From a checkpoint of a small transformer trained on Wikipedia: 20.4M parameters, LayerNorm before each block.
Each number is 128 + 24 x the weight over its row's rms, rounded and kept within 0 to 255. Layers, rows and columns count from 0. Numbers have three digits each. The size before them is the row's rms in percent of the matrix's.

# up: layer 11 MLP up, 1024x256, rms 0.101, rows 745-769, columns 128-255
# down: layer 11 MLP down (transposed), 1024x256, rms 0.158, rows 745-768, columns 128-255
up745 100:144104133087172142133120146115129092066123149157117097156113164071139100151168134096130129124109111105110089152160159125070133124120090158145125146075095164149135117148099168103094128127165114140142114136096123136156140130160150094128170113103104178104140141112147151107145119129121148151161168133120126137086117129131127148113123143146121135113105109128108121152109139133131142126157
down745 099:130133117120131132075165117148118129147095143112150175111144098169136141141112103102160092099117177109135135126148123077140117107124138119144131120162090101120157145083155116146137065112092146163158137148129144088117078168129121136125127123160118128131154150085103125199100118149097102140115089111152099128119124090126138180111145110115150132129152115118102132138174115116145121107143
up746 100:169111124101102101160113093136150170102131130101161135121106128121109184100137147108171114160131165133118135139128193103150164133114148107085135108119119155137136142128122093135125092124137120145126131115129128179131160101098114120109117131121134108163123098220149119118120167127122109172109141096089175144126098075090124169117147147155126102135153108116147130102131131098116136127177
down746 095:104093110082131169138131170148140077130157116095173097124079132130120107090105131170142126106140153143142137116132147132137144145111170124105132100122154142083149121131088126120121129127121080135127125096124120089124109150111108181120106106150120116108173126148121173135109151110139141087132141138125115126174151181097124149112143142103178137134093148129100177124105128159143131086114
up747 101:149127111124149109094161164100066171115151124141136130105133119111076160131116089141104144138135126109119124114113139107109143117085083151109128110134166161155114108119134127139091103112136121159120118073115109115117149127103137142132136120124136130099154147129126150104111126154122131117123116089108069158074118151085133119133099172155170086137155156159054105205137141103149139129155
down747 103:124149121145145100117101136156112153145172139112131074126146068127153133172094128097139167137113162114143116130141130092073134079136110099174118136109147099136200096191140130158115118166124131143132146126135140126160089128151138167111148158114107158108160146176172119123145150159152078140162143135138145101104124149134140140145086090112091111112124094134139100087146128132128097147131
up748 104:141136134132186094148127115128116157132112100173089156136133175097124136147072127124144105111104147089168122098113116081077119116129110106184179115135113115118136175141166125114131096120104148136139132149135147138095118155128111136096128121153153120144153124187108141106135111133129084109143140138123158156152090133132115134149103143090137119141139153133119123140132120119107094125145
down748 097:120138120183133137106140128120129147123115144112131124149167109128129138111163109172142142109140153155146146098097141161113129115127132138123142112154129109190151125117155154136123112089127101138142138140141141117124105104108141137136114140154106149092151152157123139093196119110138143134141068102161152106136134106139089126120152099133113122142108118128082109109137148107151151145154
up749 102:077132121149085172099128094122132141133128137112132170128094164105127090148121085104120098115101128145166143131116149132125156127113145099169120107147140083125109111129156130128094149143088115136113129129139127127107143067083153119143116149140189122128140116099160087147161089126159129156138150168144125120115108178130140149140156127150155154094092116132141182151138125110124130169112
down749 107:121114113140120134119138148127167131087142162148148141081098097131096089151163123100138127152095147104096123113157105161072129155149123143159117129160136085139155128152093173095125155153134141072138110131128119116129147089137152149136126118118142112101098142148110130133141092105101127124150114150143153098136112096092134109144174116156146157109159149116145114147118095129112133147135
up750 101:138120113107122104131114127123076145115131103134165109121140103117125145164127135096157145132167103124193098146093136095153166142136135131130131166144141118135136110102138143097109128095108132079149142123100134137102096118148126150136110164142192118177123115125155091115123145148133148123147163081134139106168172157139108112159087140125145167126129128133134129124066140165129118140152
down750 099:197143087153137104116137133129156118125124147162127127120097134079129128108133105128152150098170134161082099160122119124121126179161123143169132149146154124127112095154093154147110111160144144131142139098131105124092105113086111150146134173135149102127127147139159091127149128134163082094106094153146124128166151116140116130136124138134074116096150151133124121146098132121135149118095
up751 098:175097097182134160129122103105158107092143109132122112151129146165135123140103135095116127132160167106060110109117139133121113119120097115142128083130139117130135097122144155160108141165090082133118112127143108113148165082147137133140128154131099133155093121134159134123097156120128160106083128142128112138148134086129108153124183138155109125112098104121094093133143169140118128126165
down751 096:113159124114120140161164164099092151121153160163178101080144106134120131120154130136149128107150132111115143128067125130123080098127088076162136131136148094159132138177126154134139133097151142122129130119119136092129125129126190147113099118126114136110169111081131090127173158156099151140135138129170143161124143145083139090142132105066133087125115163122129124135136144101186172105095
up752 103:109121092087101142147085175124135164107121087100109152099126118109104126112132101138120132105153124165070128145118160132126178099157102152137183110085145069125147117143134166108118135126123151113136143116113097134142115132130140120143149121147112126135143118135145119127118093119125146116099139144152164105118143172152112149157118135129096106172130129130131128136113101091120146140132
down752 101:122121136097126130117126110100136120162122128124098146107087122101091084185107128125169131161137117121105124122148159117136089123152114070125125164174138124132103091136135093160119125111094114140113158160134160157143089131153143139099133116113108144086160107139158127140159110129163095084099156118126136151074106124131176108120128108133136160154134118099132107119173168161187111110116
up753 098:111119138117114132145102115151123108139134121134121110163131116138127149101132101125162158106121104164131129101142141137144162146096135181136135102103130152122183137122083106126107125153126116119090103140125130076140140147130117123074149112159087150107169108144111094114081150182109082124113120133144146115140134147157092125113164136112151087119121121130158168147121126130122130124156
down753 091:134144096167094133138156103138114147131156146073093112169119083126141151150169126112105145081133160090085115150143087149117104150137189108171119145128171142077113135131090130179137111115111080160129149159166133102129102146177113111105107103138106129117131159151151124116155162138131147129140108119150110148092100125133133113124128076124135136163138117117105133133123133122152145138199
up754 102:115199115098164109138141098137126125130135103135141116097136107137110162080131131133123118141133145168136097127116097148091136140144142156084171128133132125091112144121106115118105145138120163098146160160102124100147142134127096112177081133177142130174138147077134108102137125130125125147104150075142134087141132099100133136129113176132167127095114117134122151121094108130111144097130
down754 097:088155141137143070100143138166148116148189170124101126096081106108113132149142139127155155102154147130128175111117164167120100162125165068088085135131143146102123120130136165104130143120164101115098116108116089094090117125127160153108123107108137133146148128132115130116137135117149132119185093174124119104160121159103133099117145147123174169165103125082110117145131157105098116131132
up755 089:103164095139130110109156098093126102113130107112121134155139123141130105126130097127130121153100176170134105091127164147102117113127130131144162146166126132063114100145102183083144147144107137150148080142123112092097192116141097127130143154113159146123148069102146109119139149128114124135141153136081161131112149154118115117118092131147101111125098113123143106137089111134109125122134
down755 089:152088146132100143135100123111125094128181150136097132081118099099133102120127117113142115113119099082130123134129162119145149169108120120124098153113126102138157140132141178154098111163118122095129152188115100149139085134135127104131119094163097147134180114156136138104139137088138124098105150168183111110139200090116129179103145149099120150094112131096163098175098115146166111162103
up756 101:156174122117138153136170110129112128115125093097108112135165108087132116142127134089119127166086095114101136159122135110149128151168132146121179154104143121166167175128107084092076118111124114112118128086146121145112144150108139069161169164142161153140112130134085136109113088115077206092139128107091104112145115102091104156169146191135093162140134169104141155099122141104127138129112
down756 097:109119135112127090083090104116086114143140108132107102105093078128143151198149160118167128181127141169131117134112112112074134107156158112156110131123147153131167094126090115139113151154111122125181102153095101147150136118131139117111098144123139123153118151122132120090117141103114057163070146118120137165162125148135102123120077105151119159127109135144129150187162150150130140106103
up757 103:120102137143124114132082137168099099123147074120110145179139144107165130128111141157141142102150113151152131089135143137059159098123142163120093117127143106142139114123166153097131120175138151122101102121107089116134135170139147112106140093137080128171139130140133098138113142120118125164090126170117187124121120155135157118151141119178106077169100147117121120179128089121101135132154
down757 098:186109139097167160148090121145144116132108125162114121120090079183090147098169117096125112092142135113122143113116160115123103080158085094135123162128135071084128108120092101096096131136104112154109129145123125138125150116102115140123131129094125120134137158144172176087155159142158122128164139077124129117140112141152111132144142150165117128088168162166134083136127137142131203137113
up758 099:152142107106116150190111110129155135137097105106085120116130139093132153142139118122149150141121087162114146101126112139125129110100145158095142122166132103154128137119135163102117114158141086170131125142136123161164177123105143127133164073104135091150103186078106145116128118120114108155129085066128110125146105118112121138136178097134126114089126182138123185135111147145149089104113
down758 095:138132130133146119090139123123111154147130136146095099147075118110151130118129140117116135136154136117107137130084130121096145138140192127149076148100126095115130140154095136118170077125084109107155122127133143130140131122126191168103147120140169150166126161123073113118103096149138136102092142087136125146139114136109133138161120130127182096154066084162106150124148155165131130120121
up759 095:124150131155175139126123149171143112131141131117193098146137143093103136133122131130145107134138114096137130145112146111150160123131088116154143155141115124066107126130139117120082176147137130099122159087121172172174102114101130135123110144139093085152096143132134138183115107154120136140107144097191128150136123120098136133108119151141124118118095170110138150123113118112096132138139
down759 098:130105148139143102137124106125138063156171108135141090110124133117138117128167090134107067114106116156134133117149174121079105114124088167104124127096099151094168163127091120132120117127134078175146127138104146135152086117104119131134124096100087145107127113153107100141150148111129060129124109133127143130098107091119135106124170162092134095149143125110098119165155116133157079125140
up760 104:121155135145152131126146151155154114112182135125145109112100084092128077151121156122124146133138110089176105147152139157127139095124148146143120128110071113119162131113120091114125078123112161141133155133170137143136118138178146138164120111118149143129094114112154097125150102124083111071150154120146174115168140153102086185115143138157115145090134098137129131141144116148124126164134
down760 105:137118106158135146131140164113127107110115155123126138112153126102173101117128122144124107126110114142088151130115136145126120138150079109146137120103145100125138124114136127128140111122104134135093177128135167147170131152145149171159112098125144158121106164121113124102173148148108064099131127131114140165117177122140147137201093123151142088085105076132141093179124149143156114163210
up761 101:139102139134113063080117160108111132092153129175141109145153149099114133131127115116164144151119143120089111102117156096130160119041144129157141157103150113127177107115104109190141156131096134112117164102134118141141123159119128094121122136143163098157125125101102122128152127135090146136167156088109106117101075152102118110153150156187100108164140140148062152142099114083126151132112
down761 100:169143139147117125134166174147106115137141088120131115116099121128097111129129167118101121111109144158130133120101135179106142136146152115098152146138189139095141134154117125140125119115160151153107141173133113098166143108153144127144100103115110126087159117135130161129125128115154106107110166115170115091141114152105147112121071091135119183125095144125107113115180137144141102094154
up762 098:092070099088153119172120087117114145152085103185151106132156096130120107125113126081148135103124082103126122152108148132141149114128097141168133126125151116092142155120113149178147116156117124116122120126143120133154106119085159113147153106114118139108083130107102101146135117145080131125093167122151100166140143120109153122127101153095135092154127161130140128147127153187132124121159
down762 100:112111124167136119148143165108123144133125085138110093135158126094131139121150180142198146098139141128127119134109111139147134128124089158127121089062128141161087154113120171161131163137166108161155121151152120159145110163089147111075117137114115179138107127073114138124107146119138137103117106100127153123097125132133163123110138168092114171130143097132200130104117125090117152110137
up763 096:126160151132137143187131117137157121141149122118143135092136147127134142134132161130124123086059141120141148152087139115119160138095136172096108130082105146108151165187070154133098133133167137155070110107137130104130128127111171125100108137110128164113100119112137138161168119159103129139080144121137132168110148095097169115132151157150170097079108141159122156150108133110149156169116
down763 097:107076101144136162152112129169091099130132102107149146133141150106114125129136164143114114125176118129085116136145144117131111092179156145095139162072129158113171093109149130143121099146114148149125131090142135105155121152136108144101105166155130116139102146126169136090129143145144150111143152111114145122088130102082109123151117095095100143154116148143102144104172096150129168112081
up764 105:140174107134123113145093134161118165140108135157108133117118134091138125106153141147069140126104117100137144105129066130130113105105094087128089153141139128177119146145108138128154180132114120166167129172132100139089142121138152101091151147086090152140197136121137150097107099093144176153132109145145173123099126114144134140112138113143120132169106111097119132126109099111110111121117
down764 109:126115106174133147126132100129082177098116129153119138122177125103092090137123100146132133115130138133120097092106127121127133133062098069150107136122124148124136119132139142135124112111137117106123136127147113106138133102139112122132162151146147153138133102162110136132123146112147117117126134124152097125112150136111145104140155103091139117093179134148127116136130123072103146118165
up765 099:169131161166126157125105120132156118129105098106145134126119145109062116144113146104142134152091105131142134098112149138161136098149143102130141144121203147107138121098100104136097112126151109146133115152066115138132101107119143098121140101156129113132099136116137132135122146125132128112122199116143135102147123153122144150143135105151158106122179124122178132114151103119120131092126
down765 102:153151173134114106150108147140124139149116147107090132122138140126144137152146130109151148109122120078128181110164125124101138125117100150165110142100138135190127154129097137105172115125174118155142143084137152173114113136141133148140113139145143105118132174123100101159122112092121150157096114119147120136125154114143126112119123124133120132104103150172098104135087149106130129148108
up766 081:124083142136155070114090145138119135176095094147122116124155097131104114178158138113149094108114105135127122151090092135163123116138171164153128150174091098130104115095104073139131103080171118137096116122150125151137124118179134123101134143133108096104148125126127173121155101170120130121087175127115150108125132123135111131117100101100119087162153126144154153126098108136161131114168
down766 083:118137100178147107158084134133142119148160074126161142127122126120112124125126132112104105139100087132132152100133144113116122089088183132087151108118125167132153132091133112140131112146118175127118117180093155079121134122126139164111161137121156119174083108148134107118121124129150134122119123128142099116144115100135119147156164148138123145114108141097119140101152134050132113165147
up767 101:146092119166147110157137137120122138116123125123128138121145181102173145144097111089130095122095126114119099134120116164143097117167119141101133107126138102138117135152149144099092083142102107210100143163110126137137107093086133139141125123140096130114182128117121137079139100162181118107094127139112110120126156124134128115111135166137110116153161135129119110096155116102153098135140
down767 105:146134135161134086121100112136128152165131153134095115093121102151157123083125092118164144136125133139131086155156083122099139089140101103126100155126096148143140107142123173068154166156106132140128184160129113171135131127138135116111143116139123148168143145122106149091166107123147119135109109122137116134112103142208100113141121115113080116138126140142052151124121117119133164164078
up768 094:179176132109092162122160119116172130108112127178145136113122098153125076154153115130106148132163136106155119145123139149124122123124127140143151136110164092136147093129162103123109073156128160168122112151106150120171103156115114129128130110109138114117113106070182145076131136143100122089172133104160108149133115118144105124147139120126113095097165122114126100172142136142135110146129
down768 095:139156108110058070133159134154079172129159167116105172106087114156122157086129114124119138128143153118129120119139106178114103132139121120136111064144162144130147140126144120150133151103142134162101162086122121149104142138125115170156130078141114117125133143138135123107117136140187189099120108135149110099109120135120132113141136151133127116129108112110130068097113144154109111098134
up769 101:142145134103124113127116123151140121149080135118112182111125153148132103147129088107132132155133121149084115151172129105088112148102128094154162112099130141103109117075138102109116136097080148151126084133110167097088127116156185141123163087100117108125145137107164121117145165127132083117137113146112113153129121124140178164154144169105084108113126076130120133121117101160118082131144